Weights of a small transformer language model.
Size: 8 layers, width 640, 5 heads of 64, MLP 1280 squared ReLU, vocabulary 8192.
Architecture: RMSNorm before each block, rotary positions, no biases in attention or MLP, normalized queries and keys, local attention windows, gated attention, value embeddings, a smear gate, an embedding shortcut, capped logits.
Training: 471M tokens, 7002 steps.
Each number is 50 + 10 x the weight over the matrix's rms, rounded and kept within 0 to 99. Layers, rows and columns count from 0.

# down: layer 5 MLP down (transposed), 1280x640, rms 0.0896, rows 576-595, columns 320-399
# up: layer 5 MLP up, 1280x640, rms 0.127, rows 577-596, columns 320-399
down576:51 51 52 74 60 49 39 30 46 54 55 46 60 35 51 63 57 45 22 55 38 51 30 55 64 52 37 35 66 67 27 44 57 42 60 37 46 50 48 54 72 66 72 45 38 35 51 43 33 60 63 34 48 28 73 65 34 36 52 44 40 36 68 65 41 40 62 43 50 67 31 37 41 63 51 42 50 50 53 44
up577:47 53 46 45 47 61 52 62 55 41 50 34 32 57 56 50 59 65 52 55 50 41 76 61 26 42 69 47 53 38 48 67 48 56 43 44 43 50 23 72 40 57 44 52 47 39 62 69 51 58 58 54 63 48 36 54 48 58 42 57 63 64 59 44 50 58 58 51 56 36 35 57 56 63 42 36 53 63 66 57
down577:50 52 44 54 60 65 40 42 38 39 49 26 29 62 62 35 46 59 42 53 60 41 39 61 41 69 43 42 45 48 67 56 53 56 41 50 53 44 46 55 43 51 44 51 75 36 80 57 39 50 59 50 52 52 42 34 62 35 68 57 51 60 60 56 36 58 53 70 42 79 48 74 64 21 30 71 50 39 41 47
up578:50 47 37 58 54 50 58 63 52 58 50 51 47 42 45 46 42 49 54 36 39 42 43 29 73 48 49 50 55 33 50 50 63 59 63 62 65 52 45 32 51 51 58 48 53 57 54 49 44 37 57 63 55 71 55 71 57 52 57 28 69 42 75 34 50 59 57 45 56 53 58 41 57 35 44 55 52 61 72 56
down578:48 66 56 42 49 62 47 44 65 47 47 50 34 27 80 52 52 62 43 57 76 48 49 66 41 71 49 32 53 58 50 50 50 48 49 61 52 50 59 42 36 25 59 47 54 63 46 49 49 38 58 62 61 54 45 42 54 24 55 53 30 55 47 58 42 60 31 47 35 39 42 61 49 66 53 57 57 63 38 32
up579:53 63 44 32 39 62 56 48 43 54 59 47 52 44 50 45 35 47 53 40 56 73 45 34 47 35 51 43 49 63 47 43 61 41 36 31 39 51 60 44 34 54 44 58 41 55 59 56 45 66 56 65 51 47 51 46 56 51 53 56 53 39 37 41 53 47 60 39 48 42 54 34 42 66 51 51 44 40 35 42
down579:44 53 47 65 58 50 56 64 47 45 63 64 67 54 43 41 45 50 56 54 47 51 43 43 55 47 56 54 45 67 53 50 41 56 46 59 52 56 56 50 42 51 61 51 39 41 63 43 53 52 48 48 44 57 63 52 66 52 54 34 57 42 37 46 30 50 57 46 46 46 52 50 51 52 76 27 69 60 62 61
up580:49 30 50 49 62 55 57 52 51 65 49 67 57 42 52 35 42 43 45 38 42 42 53 38 52 52 57 61 49 49 58 36 58 54 41 63 37 36 49 47 62 65 43 32 48 65 51 44 44 59 42 46 46 50 49 49 56 45 53 57 38 42 34 39 43 53 49 53 49 50 69 47 69 56 46 50 51 37 61 39
down580:41 58 50 45 52 37 31 48 50 49 55 60 10 44 46 51 54 52 52 47 60 52 39 35 46 59 47 60 57 37 41 45 41 40 54 32 58 51 42 74 52 51 36 59 66 50 56 51 38 48 48 59 57 59 48 54 55 44 45 51 44 50 46 53 64 44 54 48 39 53 54 57 54 52 35 45 45 37 50 48
up581:49 48 47 65 56 39 45 65 53 56 35 50 53 51 51 60 47 61 63 38 40 34 49 51 32 51 62 50 43 53 52 25 29 48 62 66 39 41 41 64 67 38 55 42 48 47 58 62 52 40 62 41 50 33 57 41 60 49 46 52 54 62 62 38 40 66 50 55 48 56 51 63 53 54 64 56 57 67 43 44
down581:60 55 53 46 45 62 48 57 44 51 42 43 64 60 39 30 37 49 57 51 55 44 54 42 57 41 48 46 42 75 38 55 59 52 68 50 42 49 36 58 35 63 37 60 41 49 61 55 48 64 42 33 71 45 47 69 70 62 53 44 51 42 57 62 62 42 43 65 67 55 56 45 48 65 54 56 45 53 60 45
up582:43 40 49 61 51 49 51 32 42 30 49 48 27 42 63 43 56 54 49 43 59 37 54 42 45 63 57 33 66 51 47 43 53 45 54 45 53 76 54 50 40 57 40 22 58 53 65 46 43 37 43 63 62 29 38 53 49 43 48 60 57 41 51 46 72 58 51 51 48 52 39 61 33 58 44 55 62 48 28 52
down582:47 49 55 49 51 42 62 46 54 44 67 58 39 48 61 55 44 52 59 45 41 41 47 62 41 59 50 56 47 41 59 57 75 42 41 47 40 49 53 41 75 34 57 39 43 64 51 56 45 51 74 51 36 69 49 62 62 34 50 60 55 48 44 50 57 53 45 48 45 50 50 46 63 64 31 41 53 63 56 53
up583:38 51 51 40 47 55 51 42 51 56 49 58 58 50 65 56 44 46 53 31 51 47 50 46 57 40 44 47 46 25 62 61 49 47 42 52 58 66 54 51 43 47 64 46 44 48 51 47 64 58 41 52 50 54 56 66 49 36 35 52 57 61 46 60 46 53 60 42 56 42 52 62 54 48 36 55 56 58 49 63
down583:51 49 47 58 41 38 54 37 44 51 52 45 50 50 51 59 46 41 45 47 37 44 53 59 52 46 48 57 46 45 53 42 59 47 59 41 48 60 53 46 58 51 61 58 49 40 64 38 58 28 25 51 50 47 53 67 49 49 47 52 39 54 47 56 41 48 63 47 45 40 50 44 44 57 47 39 61 56 52 55
up584:49 36 60 59 42 46 63 54 72 44 42 49 53 37 49 41 49 40 55 53 53 45 60 46 50 47 66 42 49 43 50 48 49 42 48 57 39 39 59 54 60 56 43 58 49 49 46 45 54 43 40 48 38 48 51 55 57 50 57 41 42 36 58 48 33 61 54 56 44 45 39 52 48 47 54 49 57 42 46 51
down584:53 40 54 58 53 66 81 47 37 63 52 58 54 45 50 63 50 35 66 52 50 45 49 43 52 45 61 59 55 50 48 50 59 47 37 50 41 50 62 54 64 69 36 53 50 57 43 49 62 49 55 44 32 54 50 50 54 54 66 53 48 66 48 48 28 59 53 60 57 42 62 59 45 61 52 52 37 42 56 51
up585:51 50 13 33 34 53 69 48 55 38 47 50 49 64 49 46 55 37 57 54 52 36 44 35 81 59 40 33 45 65 37 37 57 46 43 61 63 67 48 43 62 46 41 50 40 46 60 48 45 51 51 55 55 61 51 67 21 43 45 48 28 41 75 58 60 46 58 57 47 50 70 57 51 56 51 61 44 69 65 44
down585:57 62 47 55 67 37 48 47 51 64 36 45 41 38 40 49 54 62 25 63 62 51 62 34 47 60 44 65 60 46 10 22 33 49 54 41 48 44 51 47 18 52 36 52 58 37 45 48 47 53 48 45 39 30 41 44 56 49 29 62 33 36 58 69 43 47 64 32 38 53 33 49 28 50 63 46 60 40 35 49
up586:41 48 69 43 57 51 56 51 50 56 64 58 31 61 54 48 58 52 44 40 72 33 44 56 50 27 58 42 48 50 63 40 53 46 43 48 56 45 48 60 44 53 61 39 57 61 48 63 56 48 59 49 50 39 59 40 58 57 43 52 47 57 34 34 49 46 43 40 49 36 49 47 54 39 40 36 28 39 53 55
down586:54 73 51 47 50 41 43 58 49 75 47 49 40 45 41 37 53 58 55 62 43 60 54 58 44 46 40 65 68 50 72 64 48 70 50 40 48 54 53 70 46 50 57 57 48 50 42 46 26 51 44 57 69 47 78 62 56 78 52 59 58 48 31 34 59 61 47 46 75 48 54 46 67 50 44 49 46 55 69 35
up587:44 56 58 62 47 67 46 62 47 61 49 44 50 44 40 48 39 49 21 59 66 39 58 56 55 47 50 43 50 38 48 63 58 65 50 49 47 58 61 48 47 43 57 45 62 47 61 48 63 42 56 48 43 40 31 62 59 50 50 45 55 66 52 44 43 38 46 54 47 58 49 56 68 64 31 53 59 56 57 48
down587:54 43 49 60 52 44 57 47 48 49 62 42 41 41 45 49 71 74 32 39 44 57 37 63 57 54 38 40 57 44 64 42 35 50 34 53 44 48 52 59 48 45 49 53 32 39 49 64 54 52 38 49 55 56 46 29 46 26 51 60 41 65 50 66 53 43 64 49 51 56 54 49 44 39 48 49 46 52 48 49
up588:51 57 51 68 56 51 54 66 41 53 40 51 51 39 40 67 35 41 57 59 52 58 40 44 68 46 46 61 70 58 45 45 47 54 47 50 46 21 41 38 47 66 69 31 50 44 63 51 45 50 42 50 31 63 59 65 49 57 40 37 56 53 48 57 39 57 50 43 67 44 48 51 50 64 61 40 56 72 50 42
down588:56 48 52 53 27 36 59 59 43 51 44 45 36 36 50 47 53 42 41 43 66 43 54 46 43 59 50 48 22 51 64 39 62 37 56 42 60 42 49 56 64 52 58 49 33 57 46 51 56 56 51 45 48 40 48 47 57 39 56 36 47 46 59 59 53 33 53 48 41 56 52 48 61 50 53 55 44 52 54 41
up589:55 43 61 28 59 55 49 52 42 68 30 71 48 43 51 37 49 57 40 33 48 55 56 59 52 56 50 46 45 39 63 51 45 32 44 44 54 51 56 60 64 42 45 63 21 61 33 55 46 34 37 38 49 37 48 49 52 57 42 46 50 45 53 53 65 45 56 59 50 64 44 60 47 51 40 31 71 50 46 42
down589:44 60 46 53 59 52 28 44 29 28 53 48 61 49 54 55 39 51 57 50 32 39 64 58 45 39 42 64 51 40 60 62 64 47 24 65 64 60 42 68 57 65 39 40 56 32 58 34 46 41 59 60 25 31 43 50 55 54 37 59 36 48 55 47 43 49 63 47 57 52 57 54 68 60 49 36 49 41 46 44
up590:37 32 48 44 61 62 46 60 52 58 50 71 53 29 57 65 49 52 51 45 52 54 62 57 51 74 59 54 53 48 58 56 49 46 31 56 49 38 49 48 33 67 54 45 60 44 64 41 53 47 31 58 53 50 43 38 76 50 56 36 57 52 40 40 50 59 43 51 55 38 43 61 23 50 40 38 60 37 48 51
down590:57 51 53 46 70 49 40 53 60 55 54 54 58 51 61 51 50 59 36 62 53 51 43 45 51 56 35 43 63 57 44 51 42 63 53 67 48 47 39 42 69 36 55 60 47 51 35 53 46 36 49 48 28 52 53 44 38 32 62 39 45 52 30 32 24 54 59 80 59 64 45 52 61 38 52 64 70 46 59 47
up591:59 49 48 27 41 42 70 73 60 56 68 51 49 45 49 37 49 64 40 58 32 82 48 51 49 42 64 55 60 74 42 56 43 74 56 50 71 50 55 49 53 53 48 40 44 35 64 51 48 33 41 62 35 35 57 45 60 51 30 72 38 57 62 55 52 36 60 41 51 32 41 56 73 44 43 51 54 42 63 55
down591:40 51 58 53 45 55 55 53 43 48 45 40 49 40 49 46 63 45 41 57 46 57 41 59 42 42 71 52 45 53 63 31 45 54 60 41 47 48 51 57 24 34 53 36 23 25 67 29 38 67 66 56 41 49 57 44 55 58 46 51 37 39 40 47 38 20 59 32 49 46 54 58 51 40 40 74 58 49 46 63
up592:57 61 44 55 52 56 48 56 51 45 47 59 58 41 46 43 61 44 30 49 38 63 43 53 49 45 46 52 38 62 48 47 55 52 48 51 56 58 49 59 57 43 61 45 39 55 55 54 42 55 46 57 48 49 56 57 38 45 61 54 42 50 53 57 50 55 58 45 51 58 42 46 45 50 52 56 51 57 43 53
down592:55 59 61 55 53 49 69 52 61 51 55 51 53 52 38 45 43 54 41 45 49 46 54 55 40 58 47 49 53 48 59 59 65 59 45 51 42 51 45 36 56 42 41 51 59 66 51 43 49 41 49 28 43 56 48 43 59 40 51 50 59 46 51 38 46 56 55 35 33 45 59 63 42 60 51 42 53 49 51 38
up593:63 64 71 57 55 58 55 30 61 51 62 61 47 45 47 68 32 58 55 40 52 44 47 61 57 47 49 63 36 55 59 49 44 52 67 25 56 49 50 45 50 26 44 56 49 45 54 52 54 66 44 52 45 59 53 53 32 48 62 65 38 51 58 53 63 54 58 53 41 46 56 48 62 52 51 48 29 44 53 60
down593:62 52 55 67 44 71 44 64 38 56 60 37 55 60 70 55 43 45 49 38 34 42 58 52 68 46 38 53 49 49 40 34 46 51 60 45 50 70 34 55 50 56 43 52 41 51 58 68 54 59 65 37 56 45 44 44 38 45 57 59 59 62 46 58 47 39 47 40 56 38 60 56 39 56 50 38 43 28 45 41
up594:53 50 44 58 60 57 50 50 47 41 54 47 59 46 47 55 37 38 67 38 63 41 52 39 37 65 52 35 39 45 37 62 51 37 62 51 45 43 49 48 58 53 59 50 29 54 52 43 43 54 37 50 44 76 53 48 55 33 49 52 52 43 37 88 46 53 44 75 47 64 66 50 62 43 39 43 40 40 31 45
down594:54 63 50 34 38 36 44 49 49 62 60 59 31 40 29 46 65 78 67 43 49 44 46 41 52 53 51 55 50 39 52 72 50 48 50 62 46 54 53 44 48 50 45 53 47 52 48 49 48 39 55 37 44 64 58 41 51 46 49 35 55 50 45 46 47 73 50 52 51 43 44 57 48 27 55 50 45 44 32 60
up595:56 39 48 52 50 61 53 46 61 45 73 59 51 36 77 64 63 40 57 58 42 65 51 45 39 51 36 53 54 48 42 57 58 55 53 50 51 54 34 40 47 54 42 35 72 58 37 55 49 29 58 63 29 55 39 49 44 36 45 69 41 57 49 55 43 67 57 39 60 41 61 46 47 55 47 28 32 37 40 54
down595:38 66 37 44 53 69 64 53 37 81 61 62 55 58 61 58 66 61 44 52 44 49 62 61 55 59 52 46 60 47 38 56 49 54 75 53 65 55 45 49 61 38 62 67 42 59 33 48 43 45 57 56 50 60 50 52 60 63 62 51 39 39 35 54 56 58 63 49 49 51 58 54 48 51 42 57 42 55 53 42
up596:49 33 61 52 44 61 49 74 36 35 32 44 49 61 62 47 48 50 30 56 49 55 42 52 34 50 59 55 49 48 55 48 41 47 39 57 72 46 68 40 44 62 54 36 45 48 44 24 45 41 39 52 33 63 76 54 54 35 63 47 45 38 51 59 42 47 34 54 55 79 57 57 59 57 41 34 36 47 56 52